config.toml
head_dim = 32
bias = "none"
extras = ["some layers without positions", "local attention windows", "paired heads", "gated attention", "value embeddings", "skips across layers", "capped logits"]
optimizer = "adamw"
learning_rate = 0.00309
Each number is 50 + 12 x the weight over its row's rms, rounded and kept within 0 to 99. Layers, rows and columns count from 0. The size before them is the row's rms in percent of the matrix's.

# layer 11 attention query, 256x256, rms 0.112, rows 0-31, columns 192-223
080:52 49 55 46 53 43 29 76 30 50 39 43 58 65 41 37 64 41 46 51 62 54 39 63 64 36 35 48 40 50 44 37
085:53 40 35 61 37 57 55 60 53 53 39 50 37 46 70 45 31 58 50 40 59 61 53 30 42 60 45 78 47 60 34 52
110:42 58 51 39 54 56 44 46 29 54 46 32 59 74 56 62 54 53 49 71 45 49 43 81 55 46 31 22 33 54 54 41
094:44 48 46 50 48 48 56 88 52 45 50 48 59 53 62 33 56 45 57 63 53 53 56 42 28 52 46 73 48 65 63 52
101:39 53 54 41 52 55 46 49 32 41 41 37 61 64 66 43 51 60 67 67 48 53 38 83 51 44 26 34 28 55 59 48
113:53 54 54 50 50 35 51 62 62 36 59 64 35 35 39 49 63 43 44 56 47 40 51 54 50 37 67 66 43 54 42 57
123:60 46 63 31 48 37 43 57 59 41 55 56 42 45 35 55 57 39 44 47 35 46 50 51 41 42 65 66 55 53 47 46
115:43 51 56 47 41 71 47 45 52 70 51 46 42 49 47 45 62 30 47 52 51 63 71 32 39 47 47 43 69 43 28 54
107:58 43 42 64 58 50 51 38 47 40 54 53 60 66 49 55 44 58 56 44 58 57 34 62 65 62 50 55 38 53 53 65
103:49 50 60 49 45 26 58 65 53 40 56 40 58 41 26 52 44 55 59 55 49 41 34 46 54 37 42 56 42 53 52 48
091:61 59 57 66 45 50 61 60 35 65 35 26 62 48 45 56 39 64 75 44 50 51 45 36 49 39 49 53 41 54 59 51
111:64 42 48 58 58 48 47 57 64 42 39 50 53 63 62 56 36 65 59 27 71 41 31 68 46 44 67 54 59 60 70 77
105:24 45 43 55 56 37 59 46 57 77 48 63 65 49 41 51 47 53 38 46 61 61 54 47 69 55 24 49 30 52 61 50
096:62 42 41 39 41 22 57 69 58 51 45 57 65 42 27 45 58 48 56 56 46 32 54 60 46 58 50 40 44 55 54 55
096:56 54 62 63 44 61 35 49 53 51 35 49 53 27 54 49 44 44 75 32 31 65 46 26 57 56 34 45 54 63 54 37
087:76 49 48 40 51 44 58 75 27 48 49 75 55 60 39 45 42 47 54 54 41 55 31 68 50 34 44 52 38 47 48 40
089:53 65 43 61 46 49 42 45 55 55 52 59 40 44 60 40 54 52 52 50 44 57 57 80 49 44 76 57 51 64 56 63
095:40 61 69 38 53 44 54 45 50 49 69 59 26 42 54 58 47 42 38 64 37 56 61 66 48 63 40 54 45 51 43 43
095:58 53 45 53 67 64 41 46 53 27 54 56 46 71 49 43 40 62 29 43 60 35 68 47 51 35 53 53 68 44 61 48
105:39 62 50 70 56 46 54 28 40 55 58 50 40 62 66 65 47 53 51 50 70 72 43 37 44 63 47 50 49 56 60 45
086:46 55 44 51 66 64 40 36 68 42 66 53 28 39 77 53 49 58 56 72 35 57 75 57 42 51 60 40 72 72 37 61
079:60 62 61 79 46 49 57 63 50 57 50 59 63 32 40 41 56 38 59 56 52 58 45 28 47 60 41 53 64 49 58 58
085:46 42 32 32 56 55 40 62 62 58 61 53 45 46 29 66 37 58 29 17 51 54 29 53 56 66 61 64 33 30 66 63
097:63 35 59 34 48 60 41 49 61 58 71 40 36 64 31 61 60 46 46 49 38 76 56 52 53 55 63 58 51 44 56 58
093:40 46 48 63 47 40 64 68 57 52 38 55 71 34 41 48 30 49 37 58 46 25 61 34 58 41 37 42 38 51 49 44
094:62 47 54 54 42 77 64 48 45 44 48 50 69 40 51 42 41 52 63 56 43 38 65 66 50 32 43 33 62 51 49 59
098:46 20 44 53 73 46 60 57 59 60 38 52 64 51 35 56 36 43 34 64 42 31 50 41 69 48 46 47 36 44 60 16
086:29 32 56 32 56 55 34 50 41 78 51 48 56 55 59 60 65 58 51 47 56 63 52 44 55 53 27 38 40 33 26 43
100:63 79 40 48 37 57 51 46 31 45 63 39 39 39 45 55 51 64 49 35 33 53 57 49 60 46 55 47 52 65 61 25
105:38 45 51 64 36 64 49 49 46 73 43 43 58 44 56 49 73 46 40 58 72 68 45 59 74 69 45 50 55 58 57 57
104:47 47 24 50 54 39 44 52 70 72 54 53 64 27 44 53 41 44 56 48 53 59 36 49 27 57 57 48 33 47 64 56
107:56 67 60 46 31 44 53 49 22 38 58 54 46 26 59 61 54 49 70 43 45 41 48 51 45 51 53 42 59 42 33 34
# layer 11 attention key, 256x256, rms 0.111, rows 0-31, columns 192-223
065:48 46 35 38 35 53 42 54 63 15 65 51 32 64 61 55 34 58 71 51 59 54 42 69 56 51 56 55 36 40 53 51
079:51 50 53 68 41 48 44 57 40 62 34 46 51 48 33 52 40 28 51 62 44 71 55 50 31 63 51 60 47 53 69 48
083:39 48 38 45 47 46 43 47 50 21 53 49 37 54 40 40 40 54 62 74 38 54 53 38 38 49 69 43 63 51 47 32
071:44 51 49 63 65 42 49 54 46 72 57 41 46 62 35 40 55 43 38 60 33 68 53 33 32 66 68 52 69 62 54 52
070:55 48 41 53 63 35 53 55 50 53 70 54 47 53 34 57 55 43 58 79 36 64 47 55 30 51 65 46 57 52 49 49
102:50 38 59 68 35 44 60 54 51 71 37 60 58 65 58 62 64 39 41 30 65 73 59 59 59 52 57 46 42 52 52 69
090:49 29 55 63 29 45 48 42 27 60 40 30 42 42 53 50 54 42 35 25 42 53 39 60 68 61 55 59 45 51 58 70
110:48 60 44 42 57 41 51 46 51 41 76 48 47 32 43 60 35 50 66 67 26 20 59 46 34 46 40 48 47 39 40 37
098:39 55 59 66 49 55 52 68 38 67 28 47 63 45 47 50 52 67 48 32 70 71 63 69 65 50 53 57 50 49 52 75
100:42 46 59 66 38 44 58 60 44 63 24 44 45 62 61 54 60 37 32 32 54 68 41 59 56 75 60 50 44 59 53 72
089:69 68 38 47 59 49 53 73 66 61 41 53 40 75 62 42 47 51 66 34 78 71 45 52 41 51 59 62 65 73 55 71
112:50 46 67 50 34 39 47 59 33 55 37 42 60 37 53 50 56 55 36 41 67 67 43 69 66 47 62 57 44 55 57 57
106:37 18 59 46 49 46 40 53 45 34 54 57 46 60 30 48 65 46 33 63 44 69 58 65 66 57 65 54 56 41 67 63
102:75 64 48 25 45 36 48 62 61 47 59 56 45 49 47 61 54 58 64 62 52 34 41 29 46 49 55 64 26 59 49 40
102:41 22 25 29 43 70 39 42 36 52 39 43 39 44 60 51 48 31 53 55 42 65 63 67 63 71 50 47 66 54 60 47
100:71 65 45 59 60 45 53 34 60 41 47 67 46 75 36 71 50 55 59 48 55 53 21 66 57 33 67 46 64 50 65 60
089:55 76 44 52 62 54 56 40 67 37 61 63 56 59 44 39 42 73 64 55 47 46 46 40 46 45 46 60 64 40 60 30
103:67 74 58 47 62 55 62 35 52 44 47 37 47 60 33 43 47 53 66 42 50 45 52 70 61 40 36 40 68 52 46 53
097:46 50 59 57 43 65 51 44 35 39 65 31 49 54 60 45 72 69 57 39 37 50 39 48 59 48 44 52 60 56 46 44
110:41 50 40 67 48 52 44 51 33 53 26 37 46 55 38 46 57 38 42 58 53 61 45 60 32 54 48 51 52 65 49 60
095:41 53 32 48 47 64 33 27 48 53 64 40 60 40 42 35 55 57 66 33 46 27 60 51 45 44 24 50 53 72 39 40
107:27 34 42 62 37 49 54 45 44 53 35 33 66 70 42 61 49 41 54 41 31 46 35 43 65 71 53 44 51 42 51 53
101:48 51 55 59 47 48 51 61 54 51 58 47 39 40 43 45 63 70 39 64 52 62 47 62 68 29 64 51 61 23 37 43
097:51 50 43 53 60 58 44 52 65 55 47 37 57 53 42 44 58 51 53 57 47 45 78 73 56 55 47 60 57 37 44 49
100:43 34 45 73 42 51 34 44 39 44 27 34 53 49 71 46 53 45 40 57 36 51 54 34 53 64 57 42 48 45 77 33
109:55 51 48 44 66 67 42 35 30 59 38 51 50 45 64 45 59 42 56 56 69 48 49 72 44 14 53 21 51 71 51 37
098:40 25 44 46 62 50 17 49 58 48 51 48 52 51 77 43 59 43 46 52 68 48 32 42 45 64 61 53 52 42 53 50
093:56 58 43 71 49 56 47 46 61 57 49 56 54 67 56 36 60 49 45 59 67 49 47 61 55 49 61 44 60 52 58 76
099:51 78 51 49 47 51 64 63 54 41 52 53 43 61 52 30 49 63 63 52 24 63 45 25 47 62 64 69 55 52 57 30
111:43 50 66 49 73 54 52 42 45 58 42 60 53 59 41 40 50 50 28 63 43 76 54 71 47 61 55 53 73 42 55 50
103:45 54 48 50 63 49 60 53 61 54 39 57 39 57 42 51 46 58 69 58 67 42 47 37 44 33 65 40 47 20 46 41
093:63 77 33 47 47 43 54 64 43 54 47 48 40 63 49 50 21 30 74 44 48 51 47 65 38 27 52 48 56 68 44 49
# layer 11 attention value, 256x256, rms 0.093, rows 0-17, columns 192-223
109:54 53 48 50 59 11 59 38 57 37 40 24 45 42 58 45 87 48 47 62 46 43 62 39 60 59 42 50 57 65 55 41
114:47 43 61 60 71 34 33 57 46 52 56 31 55 38 36 36 56 51 68 46 51 48 63 36 47 45 46 43 42 40 46 55
105:72 55 59 46 53 55 51 25 43 25 46 35 54 53 58 63 14 39 46 35 57 60 43 40 41 46 44 71 55 61 61 51
102:49 60 39 63 43 55 53 44 34 34 29 27 52 41 55 64 42 62 40 71 52 53 53 60 38 64 29 44 64 54 50 45
104:39 51 48 54 66 55 65 37 41 82 43 60 39 60 53 60 37 51 51 59 38 48 51 39 48 53 43 38 56 27 30 46
127:72 54 56 37 40 67 49 59 66 22 45 54 43 51 65 65 29 45 50 45 54 54 33 49 43 55 54 52 61 47 59 47
110:79 57 46 56 28 50 58 46 35 13 65 08 40 42 50 61 74 58 57 42 55 33 48 54 51 51 67 66 66 57 53 49
107:45 48 30 59 57 60 59 47 39 63 61 34 27 56 45 56 41 61 62 35 49 43 50 37 62 39 70 59 46 48 44 52
108:30 55 45 58 64 28 34 43 53 48 39 34 53 67 59 39 54 45 59 48 39 60 65 47 44 76 50 43 70 63 46 64
116:53 75 73 51 20 61 36 49 42 70 65 51 51 59 68 60 51 35 20 58 51 50 46 40 48 33 55 53 49 34 33 54
126:60 56 95 51 89 42 43 50 53 27 31 20 51 53 64 50 19 55 41 39 52 53 60 52 32 58 46 77 65 49 63 45
109:33 49 62 41 47 46 32 57 44 43 62 70 49 57 69 42 28 42 64 50 39 55 75 35 53 35 57 40 54 44 43 50
108:52 39 64 51 46 37 53 57 56 68 52 56 57 53 62 32 34 50 62 61 43 59 48 30 39 58 37 41 54 53 59 54
122:56 50 39 40 57 39 49 71 59 52 35 76 40 62 42 42 52 56 65 52 60 55 54 46 37 52 55 43 06 42 45 56
104:45 67 66 51 32 50 53 33 45 54 59 44 56 48 51 46 54 61 47 58 42 47 49 46 45 50 42 33 71 56 30 28
110:47 41 56 54 72 46 54 57 55 47 66 48 54 71 45 53 45 55 51 60 32 38 68 42 47 53 45 52 42 40 55 31
101:63 39 56 60 49 54 79 43 51 54 61 15 49 62 57 42 63 53 42 46 56 58 33 52 51 35 48 72 61 49 60 63
095:31 64 60 50 81 50 40 52 72 47 53 54 50 34 46 50 35 80 46 30 40 37 62 48 59 41 52 35 42 43 54 56
# layer 11 attention output (transposed), 256x256, rms 0.105, rows 0-17, columns 192-223
100:45 70 72 66 42 22 56 45 46 56 49 39 47 48 65 60 57 34 60 49 62 58 57 52 50 58 65 34 54 86 46 45
097:53 15 49 73 49 47 50 43 67 38 36 54 59 62 36 51 74 65 41 37 50 39 46 53 41 59 72 77 47 57 60 51
099:45 55 38 33 58 36 41 61 48 47 42 45 48 58 66 45 49 58 61 57 51 47 47 62 46 38 71 53 49 60 57 36
104:64 70 52 49 45 57 52 47 46 44 48 41 41 48 48 56 57 24 58 55 55 56 52 56 62 54 49 57 60 65 27 66
100:37 49 50 47 41 65 55 66 32 38 52 42 43 57 38 38 50 44 64 55 49 40 49 52 38 33 41 63 42 39 34 40
097:75 51 44 53 58 81 62 50 40 65 46 65 53 34 31 40 41 33 62 60 42 75 43 73 36 73 49 60 47 36 57 79
102:53 57 41 57 56 46 47 42 61 41 58 35 40 49 52 43 68 76 25 53 38 56 45 47 39 63 29 70 51 51 52 64
096:61 63 50 58 41 53 50 66 44 39 48 58 52 66 55 42 46 59 61 57 64 35 45 46 38 62 47 55 51 50 53 39
097:59 43 56 43 56 59 96 60 59 45 55 40 81 43 57 56 77 40 56 71 67 67 44 61 55 39 33 38 62 63 49 27
101:56 35 48 36 55 33 28 42 44 79 24 32 43 59 58 45 50 41 34 43 45 62 51 32 46 52 56 55 42 38 54 55
101:34 61 51 60 60 27 55 43 70 66 53 48 58 57 45 48 24 50 40 50 76 68 60 43 25 53 62 52 57 67 46 33
094:45 47 44 52 50 48 71 36 52 66 55 46 47 61 40 72 45 62 31 36 60 48 53 55 61 44 45 29 32 55 39 44
098:47 53 40 45 59 66 54 39 57 52 47 73 55 54 36 34 38 41 53 51 57 69 21 55 61 29 38 35 44 49 61 57
105:45 56 70 52 28 43 51 67 31 39 59 39 49 52 72 38 57 31 46 69 47 40 75 53 65 47 60 60 19 35 33 38
102:56 49 61 71 41 61 59 49 64 49 57 50 65 39 75 36 65 49 36 35 47 55 52 42 64 59 50 52 42 59 29 66
096:33 39 62 30 48 53 40 28 61 39 56 50 79 49 45 35 69 40 67 77 48 60 37 54 56 38 58 64 42 38 54 32
096:59 41 41 55 69 32 48 57 54 50 42 57 53 45 48 37 53 60 45 46 62 59 37 80 30 63 68 37 31 54 25 58
091:74 45 63 36 60 79 33 52 63 60 47 64 49 68 48 40 42 71 52 36 49 79 55 60 59 46 42 45 42 37 38 62